config = dict(
    positions='rope',
    init='uniform',
    init_std_down=0.0,
    max_grad_norm=1.0,
    schedule='wsd',
)
Each number is 128 + 32 x the weight over its row's rms, rounded and kept within 0 to 255. Layers, rows and columns count from 0. Numbers have three digits each. The size before them is the row's rms in percent of the matrix's.

# layer 8 attention query, 576x576, rms 0.0815, rows 185-193, columns 384-479
108:133121122113124125125132160148117126187095101156072105110148152118139112140148106171157153071133086092180098155123116096128075117077104151107130086074151152104168088117130145130139049121138133136112132130113066075176152122129099142149146151133088131115192153092162105141175129098154239158
105:143150086139192122166159123154135140179079125119106150149159143147143141129107164176084149107133109136082218166111078169166078103127119152109136120151115099090145109128079100071116121137083133164088169125150075110079121188120130158170099098083166137152164051102173147079150121133089186097
101:119116154115173114062062094164128162120142147136102163146174126142136175077100141131114100095141148210077082142164166144141153124163049060108137162085154126151166170168091114176100151196135133143117095145113132129160150119128130079162125113106047103091133096173088139121167090147118115120
102:186134090104153148099128135127104124093111132119148064103132159123203172131102109094151147125119101109097080103134124116146111094128088116171124079106175194167167098156120180137180104113172110113111136114178177099079159096149154083065097131147149151121142090149075163102106148128108137128
106:123071129112181093163158142109142167133067123104119155142115095079190191090121188138095158138133122111060134164103129070177162105098131135133184187140171167144108151116127120187110148101114111097198111178115120136063145139146095092107147152097167156120140130145138115115113113163166089135
107:138098140108134140129104083146134175133115119123044095100076099116157171190103147160110111175160100192126122147115109109149185077142087131094139122169126109082116166189145150155084185157063135150177118211155177134146137132109095125131124096154127157119159148117174147164119113061149021167
101:129115168103095158124140103101136160142135081144131115158100124158184140132124106150137152148131131096111139144122184169153088135146119085058146134081169163091083121109208114159169207107180138153092091114104164161072141127153133126124141140124130133160099149084130152163130128186154127119
085:104177122213125148104120169160108138162160054089054184081158093183136083138118123109184151082122193104127156116137156096163178051092141168092153132207137088125096100092168144101096159121133138137101137132115156149176086097147135078168152163168096114113150127193147127199102129076142117124
088:075113119123130120133159113136195130156122053089133124118144139157153084126174142212153098130142175108099170154164142139133181116153161136149118146063087163152123126195181057085142135117163181103120105176137158141131150107127182142153204145135204158145167120098073171128153142092105113108
# layer 8 attention key, 576x576, rms 0.0831, rows 185-192, columns 384-479
113:107156128133134163130177169130123073123086204147160137122182128189115109175123134142139129148121154138041052123140190101110118115108180123136148101073111178159136146145116119120132154132172147122070123090101097140135079158147103119085095116106126134137132150131102091108087146129165112138
108:143117085161094152101116164141119134130154122155095130098174127179103137125144095099209135171145086094117113135112125120107115089134127104110120182118056140155114122121093126195152151187109096161166113146163158107132133113122084109132114082152099143067149100109066086146159122115157197113
106:135093084119119111148165155142130133118143135133099144100173152106134139099166103101142122128146179120201141087147133101167197132125128160101169110183159133092080125198225060124080126138131102074075115127141141137135161139134147105142115129133160100082119139119111199147111155161149154137
103:175130139119172156147153100073114110084114116107145163128131146140106105146144098157165086058121190146125145134121068100092099108150120125092146087199079135184109130146145100152133133141137116131108142088154117108106086184074105117099142093100178169173119171064142120078129138080184129128
109:141096120124129136186157128154099154142137153109142070149097142125149127137109112109076109116134104153089087145092126152124106133109136090106167158161115156170162117156078106141146113164111106127101093132126160155129211133081171088166138114135129095081162180074097142057090193088083109179
112:106161127164080117164167136150105129111137142129147104171117098112169156162176216126128103164106060107131119113074119086149111142143152121173098093159100163159151130067117137132110132214225155152081103157134104179144135141112111140143148133150170151161147138124158112158094128136133083040
108:132117171102074143063176129154193148116123110112129162111133120122134169150129124121179087149101127130165114169106153120092166135120083126138131118135121145111133177138083104138091189095115172175126164063078155113152122159116099121156088158174140135124129095147177091167146157102141131113
083:111103110199155113133144128148156116174095064103185130088135100106130069161201090097167111135160170133112107082177133118164133101207140175135136112168105116140140091202183126136109129123103166103123128122080109179157094150145158077166153085083114122051203103094147116081171234126140183131
# layer 8 attention value, 576x576, rms 0.0818, rows 128-191, columns 384-479
103:076201160125122143142120132091114139098110152149178104119130139152146133070116098119145154150188107170109122144141144141147125144178157163100117097166042186125110192136132116167100121207216152138098146156149090112143075095174149126172088093122111119099141122158137114138123169153086185135
102:083151109145143119094124129157127106151175128100137126139062117105116126113139058153078187146128153107102164170114202150147083145109066144127145117159175126102138104112152174108097123127169120115098135050158126174120141141135147082122095140055090075139184118156149082110201213106087144189
116:082118173118160079145117187102039220142102101122122092138149093108140135156181097089103143095103121210113073133149138094166128108105131173094124135152212106109154123070128155141107152151163128094143131148080059151110114142173164128124161102141153119140194144077106159141159146184128116104
107:117102109115112142142130112172146095108128163131161113127129105057148128154129043106116082084106121129150166204125166125108145133106147111151123155134133102142159104077178120184081142083161165143173081131129179166099205089142155087103117105147113108137124128110021192114103138149107157142
103:088128136144184111082155108087132173085155141123101163095112180136133126097164161208115144103098104146144095129103149203146125138126127128145091127085124065102152119103048096094111155124116224142140108131142108082153121159106114149167088125149136124136103141098164126124152099151156201142
106:131168162163116113132062136137086101156162132171113107115172148154099169105171161105153153113098090112084079135145126127112154122093130123153130091147093100147116127149150127113152080112152145121156100126174126194185141151163151149193109116141127126156173113127098146128139123138140157176
100:194092096115131117119086137100105109156060139134113103123106071154108143138130040093121136115155142156116139149113132169133185118134183107071137111136146111192106112138190139157135081127088113126186090051092149132126133130171211061143196159114147067143141139177123139156111113073143094106
109:069136114176108110186066134082100159158181135115149143180150141152115131139076108130136087128090085103099128152157110170137119103110150118098108099136159060168074152034073050148120125097116056114170083181178081077136135164176091138140070127163133132104129088142193149156135090128142146120
099:077116120128109149142141121106117159149135109134144114183166126149150102122148108154146155174127124165118091129077110115154133131089060166110088099134157059205175155097141064150116114158168150128142095144124174089120137108075154117136114152079090137100105199132141062124122127151160126106
103:132137150119090091176100193207110095153184083125167152158126149128198072145135111127132138153166169127137119119123167123084144138115104136167070099147110083143126174132150079120180167145073125151086155063153163109190145171137141125131063131178137068150117153128137117149112119176132135139
105:128169108145123138170130150047129170130086134104133139163100089095098141143087157140130095146127168094128192139168103203101137119153094140133143117134099116172129114075148162089071125124156094089154167141115175132168135104097117114119163100156106145169123086159097115104086145134131084142
103:118103119134112127092144101081119154130179148100145149102161123067160170097042153112081163160109137129186140079116150133089154125114140139155102146051118195131158143121095154119117136095074129081051097118093113171143108122182171156129215088073149142128107105119141152114133162092139122099
101:156127149122105135128105140081135095127085142134113148133086078137102128201131094089140169084112066136102163118187171127117086089129186134073092128141108108096096141139117102146188161152136170133110165115111121134140105144183135098131110150084150106084188127149133147090115167111163112105
104:131077159105092144164121106125145127160086149148133077130176129101138171098083157111113127149074084129067148156139103116171139108133152101080130119092141143130110118106184161133151165117145112121147125124105076117094133074186165126130060117107160148165118149083130132118115096112103058119
098:155164099157170188089073094185118152122139200068121163044139129157138166133127178056156101138103123124072180093188139143102119107115087199076156197041136061127173109132170118125119137199131099059155094141112086123150121147089088112130143088121081173155157101146157100142110106122073146127
098:141210154119128172114153122139200134135096099116116182105172122160138113115154124071134112117137111143131122117141128130157109133129046133096118127149158160118153124135103091121117121096083085131104118107193169121164093122118133131105095151142122119102050109201153075059154151153104138131
101:130176157136114145149148097071123136101156121075158102149121124107146123112110109127123098190135077165144088134165139179188131145057080080121170117093118135069063097153048097134189069108095113122126126132162137149170166142131122123167132111152166169118071133121185127182105113123132144192
098:109101091075114056124128089101086144214145144136168133106064124092119141131130080172147124124123191182156117135089080128136137144048122127059143103186127086117220172060143127145064140091093143110153173111126072135151119152179147112136073115145177092161129146144089152084136142149143135113
104:136170115074185140143092167152137162117146176169089112101118122176132090121059127112152085150120127103149096102124102108140137132129130115170168138109105143100106095097161167091147113180117058137074131119157097113115117116086159112109164192157154157147138084118137119109158076137108139137
102:111127152117174163144133123116121093098126144109174123210149162148095093108141152177099166144123125084099065198163140108156133123169164143133120100164124114094187144105167095148125161126135178120160175181173130152091067158091132201160081153063198114079133122104203115158105171146148167122
098:120132096134160152126122085129131096134098100115095121162032077147128134095106178130114158108138173115119137158117134114153116131130104141137111189149133142108134115132113201164158119097112141140156107106126160118110136157137147134124142185059134079113187099151109129101116106127087086104
101:097127133117148117133167061170112138123066104150096103144131118089085182124066125133116103150186114137111069111172103098114114125109177112132109092120086145125099135141087128185125188096112188133144161160100083127173124141189160136153096123087099081120058101127169101156127143150157121076
108:119145112120119092115083147159151071151140146140106186095104155098112096126107117109108147116067106138110159078120097134130107143152111111164169107118087104106095113115148157137147107118184185143111168143131155164118145078149105077183089136083143150118147135126098114136094093160152113126
109:083092164093078141070111177107120137102142115147138183085114089116073139115087040109155130115129085150106131161119146171097117158117166091143092120111180132069139123139112143133038141162109146082137142107135085176143175128088161091122147169114076158088114158148113088132098089130126146212
103:082158181134153138108143123088102159161093179147168121163155101142166126092129102119178219138167141131135125105104126147142167128184081113072114172136143125157084189140109138127099120098134150171113125183131157171102039158125145136163180113122098106095157171104099148089152125084054141116
109:077175117117129178162122171134095172162156103063103132107163057162135180118123112132137143179106128190142107065109114097130137153128150117112136116097168098183091146150152099141116121115121152101109072099067112146122116154207174133131092133121083162123060185166085131083147099152153105054
102:118129143127159158134153131139085137180145169165085119153133098134097123123137146150157131150107098164171106106101142149109178149158038126093029113104189091123078112078105102116083057157117189115054104116115122168183139125183117124164109162123100185089199190136150099156106139109151081148
108:151137155123096086117129186104147131155139111163143139105169124185148103117125161103081102169147094128096079123137126105152110153139159115117111067132100109205162141118168123095132171119139114114118066200127112130106081036084153091111156100107098149135103106159132100162137090135115094170
112:146118085098078150123174103138128109158144084105152092123185149142112115134087143132096204146157084187083099127128142108135117110107172122116114078119131143166129125164174190196117157141110175152195139136084156136169143160135179160132074126114168253139124134064126105110143171112144104089
100:101101142137114105164167103112129155137104106124156123152131163171113117136097105136101104124128202110157147112133068148124149180152099099089109073124128127180110128170210108110089078176140112134145127130077121084109111074086085119135137111175128153202099084157156127141139060159102109139
100:106166089077127129183129192164110126205146109182175126134121122099160120129184131092148137143109189153106170165171150078159152143111177154155209093094131155110088125137116137161114148146164134159120118153172154132117133109095129148160112139148207113150098126158108159119087044119137161122
103:121043134178111113130132087110118123156175178146128082132171103171140125107128155142137127138143137152114054109125159111109137106120154146180061139106152105125118153144114113103121122127153140130119144113132147069191140140161167156086101128185123159137159120095177146122077176145083118146
104:212151112077133090128117150068156161086120079103129110163147099128102151152114124119115136126154120081140162131113149131107136126168152098155147144119087159180146125100135156131102126163167122107127092180110160088123149178101161139102164127103173140137134127157156181124083125118143213154
099:139151136113129189131204140192127116116090105133072120129094156115182137137077151116147156137137121123153141108129107095148185109113110124095103120120143136132157116171145184154137116101116135135116134126093162107156141130138144118124165154095124191068176134107117094136173122129136127169
108:162168172152131166111130144072142205064105159152135120202115115114142137101201149130042132140075102124189100128130110142086188167160133179134124110156133115081193118136090089145143079168168152099153112158093111082131120087169134171136107101157107117123133120114170140132153103129153190142
104:110074128100144129115025117154125129103155169120147148139097129114154151135165109139114117120159090152120151114166126159133097172143153106089109075154101192082138121162128127071199119101198107089126141119113105055120143122144169185125163098101161118069188115158125064114096142121199186141
107:151138048119090160115115088102128157194124152156160075096114162175154082143148098141151136129127175073105150205144129135134123161175140146119166149080116149121145163128162126122148108128147131097092120083121132119121139179159115114150069125144156079101166098070129131137143189122104173103
107:147141127145148177130135128123103060134103122134130133155105100126088021161146096108164130127138154127124201124083137147122120087147115116150104219113121194147155105089170142161113130136161093121115097083078160198072055147104158115116150143111152114129115121158152172077107189118119197111
102:120124127134081201136116119108150146088190127133200204143124114138095105136126161091139189109190104110163087144125157139074101151140141119176155093070139134074072086124065103168095131148157119109112112161174123095090073096111141152131167141119147114075149119083150131113117111106039102087
100:109154132150148095114147133085146172198170099140127169149122086150136211115096045173154128066164122158075123134181056164100092097183170117122120170153087101121164121162162167154110116140140165131095143101074157110086053125142089169141060129135104168120087119145150091116080124126164078083
104:183143119108088123130175170115151145128090100118065151125128086138144111111028099100130155155118185163072104066181207095151110162130109103114136095161115171105144160167140138153154146120161158064151108124144149060121149114095165166147141101127131084139131135123130098061181071137123128113
106:203067109100184089121101116174060097129108151186109168108096053100109128134092132130140061120107137090135093114035218107146115107172114119109154099138146102154165126045128139108141193054126115204138118151074128134113113115121131129168166125168170139126193140096106136157154123126119081122
111:062107123128130114198122103194130124143168151080135120102133142078148114171177196104155116103168111117145112129120118095121153080139103131177112106132156126119105161166131070067089137124146083157100113083165166169119092111148138132085090073200132132176174123161116074172123110131110126159
101:112154123112126103106095131131119118119159086132170081160137107094149129070132150088136102153105198138128078174124173162161139110095162133144153125126140134077141134078096141171166078168115099175123097130130141157134110159144128133168089143110140166177174136110186133128102151176045137158
103:162160168145097146184173148138142186107150126121179111189128123147144113128158205141177120152181169107120131151137167123112114130131140157183159097123149113086131085101064130181128124129085124095142109097113125124146164145225154141034143160083165173134183122104145164144189092136097113137
094:090158149112130140115127120125117132158123110144118042124164132147132170173109124122185180109150172177065105067105087106168137121130091123169094123140074167132127115176157100108132109158119096141142152110186133190138137105115130107097036131123123134116074127119141074130143149114087080070
106:143154143147102056158062160068165133154137176205180158149100124144069153173158130097138169134079099115147152081163161208119101119180136109103088177042120118127037137065092127158136104170128145125085114123121140136140133144124138097124152091170095095135128172110196114075106102096066107082
108:118160170117087111124169164170193197127159096087143107129079143117108179097125141096132131096086150141140104147119107087101130165111080055098161162086169154067135055161130076148126168116188122140122095114114112184167151117131168124063106082133102127112127136117133064111124111146127118151
100:146144102113115196160119080150138164131068105114152104141098138140100148149112150084110117163177089176106144172136153153119099125100130104127100118138079145104102098150151078159098146068160167105188197113128176166146089080171142167098147172064170215078110095122057100054128187117054106123
102:140083164182109161113128129142155124137139128114168155168090143160173157090105092134081237120136135111117134041144125110144139106101144100135123110154139097136134117138090078103144109161130078144180105145139122113135216056156153043067150099119144092095192194132120126122131134152205140162
102:140133138117063104073169109108073156124088106168116099105135118149134103141126111148128163109120139118083149086097120111151147123114188178107154117146093142139150122192144168196150171111102126186122163140076136097162120143165168094138150138162158133113087131121119105183142102059138120143
106:093185102092139138074118136120193141102094115118159141115128157113147108132141117210108167130147070101122149139129106152114107180177190112090127121176082136074135125125114124151127087125136160131138160136139122124099183111165112052145089126143116083122177111096163132143094145104124205023
107:082157076085109098059155183065111157147074149157160109138174188145106118161146158121159160173169112113127086144097121101093112134115074148094166107089141011116145178092080092102134113117133177119162091147102158138079152182156072178136124077131159108104076138088177113109189123154113117077
110:075147131165149120074220134045138135140145178130150114138127215150145101114138127148111110160077137106224114134099083131076122091116167106080078085115117113136101217134083134133157078130048139104126165098124127095116148128088125136156056143086112101141091123110188102124113153154086121162
106:105157092142147050122147143179130170073149194123126180070173115135155126120155196090127120080085155129157139174113136135110181173095150128096107131168141129163101139127129121091089161073104102114112141079138097154166141144174133126098128176137087117124119149114191128141120144109135080126
110:079125132131126172130107111158131147140118106091125160063097168147186229128128115132091148131134159091149119087144143115083135168074159154188122202178158166076118128146078124142114115220134099099143141086140103074130111074105152127139140089117108102033106139178203102139144175054136102137
111:046117131110186166078141100183132127124144103102109117150132140161148128149079168132074139169172094169186066089117135122130190127097124142123086118133215112141141071115147103161107124178152164113176115117111117143132161107196157074173121143104098163137129185136160121088102138159136111167
112:085132112124077126156092139084109101093144140151132137122150140123127136095157156093113127108117153168128058151160131135166115133174096162083149094101174145126098183107060073127077121126089174151123107136130101118141133171127151171157134097093140151094158115093220134066115104126130096223
108:027135138097134155136142124123151125146174110098160139115118121109111185179125137110163096137083150118124153112208149132144104068158103136146128095102161130101111152102154163113123138120169099065119150077172125115149146174143144111105123129134088133062121131125128075074120110130098156119
100:075078151145155142155164139100144113134163134107116129098067098130103183102150126117117130135100163163104138164149175152117144162154195124183137118154163094097156138135084120156107111159104130106080119133156085090116134129077132095141061158158070155073183161172103123150088153093172133098
102:120104142136065151071078131084067086060095147150117111142103095142103093151126071097136148110104169105118139105111083136157077093133127182101083129142146101151177129098158137098065165090182126125149163159110150142133128129160175117127158135119137099136220186131099054141126092124170129169
103:144091113145116107096115020180107073167104098125111124087149139090137124138112206132190154171122154114133122142118080145119079125120072160099172130062140115169138119130136120100161098076160116122090103146105185131179122103150198070148150148181092111074132142173077132078074141148084129114
101:117148167153141105125132094160146165125113110128124188140143233133141108161105160111127092044160110124124143077091095183130148103148188102128138149125117147104148130135117105140123145083134168147169116139129131170117089119120099142086088038142136151164112096168128123165044115126142103106
108:152153124070209119140117086119077073051165082099111146156106161157150094147124166104138183111150154127127147145135175131160152131138106154092075128095167142133171147175172128100113142115180116141125214185133128139087122103115146137126111103065181118077162115111100130138134116102096135144
# layer 8 attention output (transposed), 576x576, rms 0.0762, rows 128-191, columns 384-479
101:152067096054129143142073155122111181118144117103144175107124128136145154168131091146137131083137183138120106149108118138160163114139110090133184148142168139072157118120144172163134128181110149133156129107125082106043153135133115173063081131109096104127068125114132126172134107134168213072
102:135137149111116159124150101125122154117138112098129112164087156056144054155118073115122112196156174149114187112082165044101163181123049144084145121100069169070134114134166115159123129171128177144148162159126137067110146110118161096068177156115102154096137111127134150084067077124097127109
107:151195104154158120093162126111163160153112156119182068135096117108144104147118138135148154151153112113152107149109143096094151128123107152163144098143148129166124091103178140039195129138107124202091138074120103108107113100125139135177138085119177134137116084075078146103090138110088130162
101:115104111181161091142138123149167138153071080147102169154143151165147168101135150109141122156162130078163145124166096148126120184123112095131159092158125160190147090169098098167182139131104123128106183126116109119193104149129210129100084107136127062085202084110086081104157101140173087062
098:126135126162116128164077112142101157101133161102059123118176160181107173174082145138146112105086175189124161144085171099147120106046081080151175155108110179036165114130140074102113079139096211178096107086115112124133122151111138152128099126112101110157153142088158159132121139091169121061
104:127077115149107197148129113129102128145081142090127092158155135110085113094097131110115132133131161122086101175127100103131096195152151092124095122101060102088054090166118142132165163062052148186123147132158179114154102169161093078103144100124184079144134131087146106114149126121095064180
098:158141201085083128143098082133104122111162158117155077112106098096115083104193152097091103164184124168185147091131061132151112103139082116150138158163160109145132168158109159146119193203114149098160114164082026121112133115138134123088130144135180117198138095031131093089077131136065130198
104:166136109112151121081133139133148098111098082119127144140119143113098093134099141107138080141163165095127120133144106104128119173146196087091133122113049119057151098208198100104156167142133135166127149117106130164105147120092139148104098073095136148116104181105105101142148110069135078063
098:111124137107175119042127103151119127113127134144130088114080081127128091137078130141139098108163172154145131107088124146147178155121146082057067129149160141249121114093115126091082131162134104119070148155103092114114051161132145125078094106119133103134068188163074142157108145122110128161
100:158071103116115122080119135127156149138133118102076156148149101073089133142117145144061114134112105131181129141191131088123185122064254098139165127160062123051120123164170133169074104098133102101125108190101117090124150186146108122126118096118167128104038169119120081125077167112136124138
100:122100198093143167144112106140144135174176164085159149120148145141135138121071073121087049179141139145057110128138110056102139119118105214057076140083116194150165151171143115103119167107153188176158138088154130111166175158084114172120129128148083173101165180149101153211146077115108122118
103:130122113089162162141121154122131094101110112089064124158117160117129107060113126136134163161130112136129113097120091048148140034112088130129171106129141162178046103118192075136148136127146081080137195204127093069098112127116107122117083077133110133118124148083154154162146166139125132128
103:150136177117119170102098177131164100157079089099165130075074150183126083132103153109113165115095139144124193167134184114115114108134129139086130158172096149106158089095113137109192158101119129132150022142099117136093115116122128123160143106111121093124113116112134066133097146107159184152
101:134105114172091127153105179057124141124181125134070143129142199191135100141131183119072179101113124154136151114155128105102107130127113142163171119116124124097128136147154156133150142166128133116138178063100139181066152186126168170120047176101125121126093069145103170093132122089159108072
101:170204138105120149148126103106119139116123134128124135122118221078146115088129115168185143108203114176155105121061131151092118091141082174117200168139103096080085125134115133088130176083106124188066144152084194139110164140153167159139202133094167091083124128124103140088082090108154089136
101:136107119128143113197119081157068100085166132142106148117125084123110182136155161100078069132200098154136059093092200145111138150166184120088136108098104165115075144133117119137102143134142072127161109139110076116131197134153170130123151086151064131127101103109114127172124117068140156142
099:160063120150109108147130136126085071177141163099131107174211074133200114079163089093169128139149169087096097096122057111116168137141141115139113090118151174124086161146159181163096132113159110084130127100076081080112137089143153091062175172117136112172101141119061123161180098108118168097
102:114085167169114172117174115132096165117163186162088104136124097099102155151144127107078143170156124134149158070193129132165093169105143117184130123179139195109141181144191119091102152162096096103104136137105131133081094110120157106196143144215150149128146100113136123180112108090139115153
105:119126136079077092118110112142138164148128148170170115088187146106121134079187153149120123112155103149138113144128161120136149118107084123159101202099109132091088111120082104090090139112089109074123120132092056155090138135100128111105123108138101118172131204166111090169129130161107128139
097:115111132078163127121157142105075107089069178132116137122119111206162123140092141209146093169141145110120094207123127121150138159118143125120126093112146128069076142095139084186134105145194080119139131148107132175101101152121119156106098086086135140139118084113123138095079055093172134075
101:119135113157109064105134114062154125136098130092172090155178118182118118143091108094114116120094114169185121140129134067129087106123122146150138088086137044151130143095129095092120055146149167124142085153140147134083091122089178142121151150136123126140143109154084136151123095135141158141
101:118136138226113118146102147088125104082126187110161077101133108168092057157104120135168057141159126175157126062135075117132150080142118152137138122128161082127191108158148177141121162152108108121139103088112124146109145085155106170130133107197160118146114169162169223161169169172126146137
106:150060096126150135128185138125111137138095064150176136118110149135106109122191113154064135107124126089087139172133095150113164157116107101123187149103136140162173121205132150088147092122117152093159170107141136131132160113069187136150130158176170122137053100137109123130154145127114112102
106:180144073081127164131135117158158099122132115109075141170137178111195132131128168134102107171137101111123105149142185095110144118098136084177186109172067091222118121100205149110158135120140119137055149111117173112160158114135165129107098120126154195104206126087098055099104087186102108107
100:122089137093087105133122086123103102021130124184194118143109114175129188143104126128096142096078176125108060165120149137142095126090110113139167125180115160160102137122135114097118096083106168127099143101122098110099174188154108132092114198173115126116147152114079125139134108108127104154
107:165189166140069143092182122129181062124135126134137107074120091137156107123139133139108142128127148162119188121146175103115148132074119095134101094105124119212170147124085152148096160157115168172105146122128181170085182135158116127068084142085123093095113141157070119186138118121044038124
103:096139174161123155101126122155161111040133094112151157137147123164150100111098130130176174159099103070101115186094146142092145106086148104162117164144135098157185050147159130164172135154105104133046123087049105142161143113102126164072143140124162121152091188114061174082148155128080072134
103:128066141057112097143168136161074120128103132125163089136092132117132187131132118155205114123188115114067151153077110137146107202104144086181136079173101137107097162134196116169128153153118113137175137125133123121130164142104083133111171154145098136104182135159093130135114119097120077144
108:062119115093101183106100163129167174125142101074117103073114061159176147087130153159140118132138104099109105142152122046054068180102185091147157084130138110149132182134099174151104170127115107161111079082145146102086149153166119110127139154078226108148094095122131181100132168165062113083
099:112139157115064110083107149120141121108111150105137214120121191175096124152090163062108197116093130086106113112170159165121165129084170085207131156134145133130159089111111151124126178107116127145115147144151118108170179125095134108110064103125040144068093197126149103141119120078151121154
101:091134116108120080079149136154118101107078159135124133129124110152148146114108107128119156140129142148055099099150142159108123187156156227179104103126134135092179135125084146099203126132093137152169124109151114105131143114153165113083085143079120128098077136128177042074176172080137119110
100:109105113155135148162113099133138117164089112159099125181075094142172148162171108106146110131102125095148107165156067153174200116156156112103121087164155080079165116122185160115100086118121110104072090103162095133105130122115071172174085144095144148137100144131155158088142200099160127124
101:116141142072055131173139089177149129123141127099178140139084143115135146155131099122145156218132091117167136153081093114164116106102115146172094129181154104113151134127175150150085132084177140125129032131116084091114139114117053134112130111082140187110132076150130087089131102153090192059
098:152159119089088127119098058136149155173104115048122094151163128178153079125141114182170129149078175120124135143129143142069167168112122116157103065135193085158128082120094116190119141127167187169120143043146050083155147163086167150180088099159137142147025135176164114078070113165070191156
102:140111102119093144085158061213120134145139098146095118139142138144144165152068127105117145107089153207092153106130112156095059087110157169149134107123134090187095229083127149063139157137120154135153189186107139063180175144138116123167132122110085059176139119087139146152099161051101095122
103:168185175175096117110111149094081087136189128148152140168148097165147091130170140093136160165084121158130088158154158113143124060118098113131124104133106116068112144102104044191132163097161129113148098125125074146195129117062108074118137077136131134133140103156098163109070101145073165119
104:186088084153138089153096108140102154121089134156094145145163111124158133168115103085115128170113143110113146148166104165186142122112099156117083171121156120145091157068115132120143200074102135121077137114086103115122157093175120104117111178107146096124113110139169143118138113122129116146
102:142157099067151135095095061166136145094093142123119133122067122073176150135150125148096088167188078152130105108088118151132160133162146141178117112145227144180101099066099132097132169148085095104127123111142145094128135141190121116124139143148106091099128142133131127151117103162121135127
103:127159054112151160080156122106143109116152119178062169072155139170147114116112138120070139143115167092070095140073132068120091129126113143151083171114107103126096142024155125140199151100169122113143149097122159180145135083127128117140165052145153099164132127136045149071150158173109135134
104:148121169150196082163100141141167187127113090085117115133096139164113078171143175113188152114093176085158147128135099107091124151106227133152132117168140176120090146123157041146155111084140075117131111104142105145145139113132173129121099139153098104080111140089155103162124119155114091103
102:092157214115045100120129114132130103079139075120120061133090185149109150173130115167116140118145104120157082149180104113105135109076147156168172145116191074043167146080157094216114130131065151109195129174145105096136128144200125086162126149140116096128154126110180103136107124120086121148
100:095109183130127121072108178116141126110103193157169104101200096130104137112146106118149191179124097129126064098184100099015108171119080198209111105078186144084169176191064045113179126110078154167157092171138141154151044160137114098183160131176096109178164103167135160070129122110148137163
106:119161150137142171114191127145097107234122155148162130158149130120075135111163125089160121123111065113140157112127104180109172105136140027038142081200080108102132099114140109086120107119091141128122160144172185123145124194126125212140097106136181129063157137125119063123142119186109092125
101:168068121131102066127146134120162130193162123150172142099111092149137154157105123144151203193106121121135119140117109097135120142192061168142131098176125106160139169157115143140187120110068098089145086125098083103168142130110192156181091141115115143101186154094103115057112161163132127145
105:122159155024104128132094053117078049120086146131132122092155057146071126107144153196149095129122127092093050122108097158128146098042105098144103111116141115144116116080209140075124120130123126087111133132153085178090172159062178161153113078185113110162172137171092139121159147091140182151
095:155137122097158144075155153155184164138080099085151115114124175145080158120158097126133117132107056077095118107154138149075132187148104095112145148136148121122144115072114118152112125113066054187142119147109086081121156159154087224091118121119110118093132198111140127162136131127151152120
105:150060146049150087153139131151111086134034111188140095144100181149119172109121132175116140147188135114150184128076102110095127079119107124110169136142108152101143085140144147075123119097095115117123119131154049106041131131135190126108144144108116127196161136151111188151127161085093210133
107:101132093188120123086109176124159112181148054168115048160133149126116123149152155144091152140155170154130153071124213164088107125125083091142113105101088098110142137110123088132166126089099127125144136112125036146116131079136145138098113136127116103122102143139109131107148187133111155130
097:138082152182176081145103101139160151155119182098076121110160088138141053137116159156128112134138111086097091159112113063100156156165119122142165088117126129120138081158163186147105166098118091113119097146114141161119146179108084134160126073100122079134162153128128173149118160098138144112
103:160129092081119155129097148153139165117113131099243165131127169175125045120149184049143103181147166097070139087136151152073135123138119088080100128183099182115137162108144195173111122092158144120181155170122129160132106148145166143094138116141138124155161124114132135149127152113116069185
097:088127112151161114156202107119088102114106148106166104155149136111154081117127126103112098140164140153155168174134155156122117120097133141109159057139149152160116125128116112098127142188143088143193117122134158061180082136125181158128095132147139158122097079123161102111139128160138131143
099:116099110104154077158086128125170108145155139156091130161105147084079104168105122072131142142123125118120148121108117139118095095123105197171149159227120105185124138129163104120158166131125119060140105149119058139055124092108158083123097151065140110161108166063125133128182163190069087172
102:145111129169179158137090181156169182136090066117058154179126105118124145156080137195123156054047144106162136152102120090175099083139171131116149126154135124104130172124129073135107128183118123156102110114144100123139105107146184145100096112171111108134058132104171197147152177111129102119
104:102087143102108116126131152107122112136160126109090118129148167089156117106090117072076148182130138115143133151196089176118123115139143068125092092141122131202152096086094116151120156127135138173078127178137074135142117139176110171144139230104044193091154202102137178148132100107162137129
104:098123115153101129061124160108141175121157133137074095164150058198071111118073098108169192130123135110111121157194137100070115170134042124069111121156112141142161198148126145090150123125127115106152153129131125154145128115069171141101097149067141154083111140098070128141165109094134114135
102:117083142075116110165143097104208076137165124190132190134090127090151127147148146143166130151127163115137108108102138098108122116106146181130168098104111163095144167050127131159169106096109159124133193122148108128115196128092114171132121147135137150086093124164141111082134177179070165148
107:155163151200114135163142176150112092133174132150155146127115123146104104179143121133107172103153184146170112131117153138069169123090128099128147106169148127226119208050187158071119090064103129118090137131134115129140054122065167141145107178130188090119149074117147151121119095146091148172
104:177147153129160130118109152124131094069111096153162128136160084159174119132121164095202097101111112142135111168143099114183106137129170129145125134123138180123074156061061148105182124177159095167109142110119132103176159103160138135123216159091146136140156071083148151177125118190162151129
102:135150102143092111133056111113143129153148097051163114134114120134140153114085102096170122112112160080110148095126130111193098115112120131125126102102161122090161107144200122114099080170117143143143149140108147143066118125147139138119109099139055144102151128128124124177084114122069092087
102:193151152090114063191161119147149076183097142139201122127116142122170110103122185135113092139131096082106137143121106129150135154038125118116164119082149088044195111153143125103110078135150196131148167131057141112169111107135154134215094125083193122125142103087091099064102137120093167116
106:113149112174185114092086086133065115098115108124132110099119123133174107126077147103096158154071163136125158185110130120125113113120157138077121124093152088142118115122070070096090143184189166164089161198105127155076127175163133145098164122165132156112147109076156172148120097118146100137
099:105181109160097118172153114146103100096143139140135154089066122094073170131191144135106124124112100076105157098085144172105132146146130102101113158076137133201092112145158056173100136162089120177113139153102155175090077205136120072085130107148137103083149080086090104153114095055141116144
102:141119156093178093127161164128100137151055127127087146153152163114128186190137094101089114121076201132129119159137152167070149139124129097101174123127132116117135136057241134090140218098112100116127133122126192072127163146122099102122171086107133081129061138068154116156191095177141109117
106:165137116130120120131127125074146144105188122094133138140134117159145142135122159155123103186080157138133091129164110183111114063119179170175159114138171106120074161143106121170067056057137114112098058111125089158118166208145096132071151130148116143065188162141143151142123146136163110113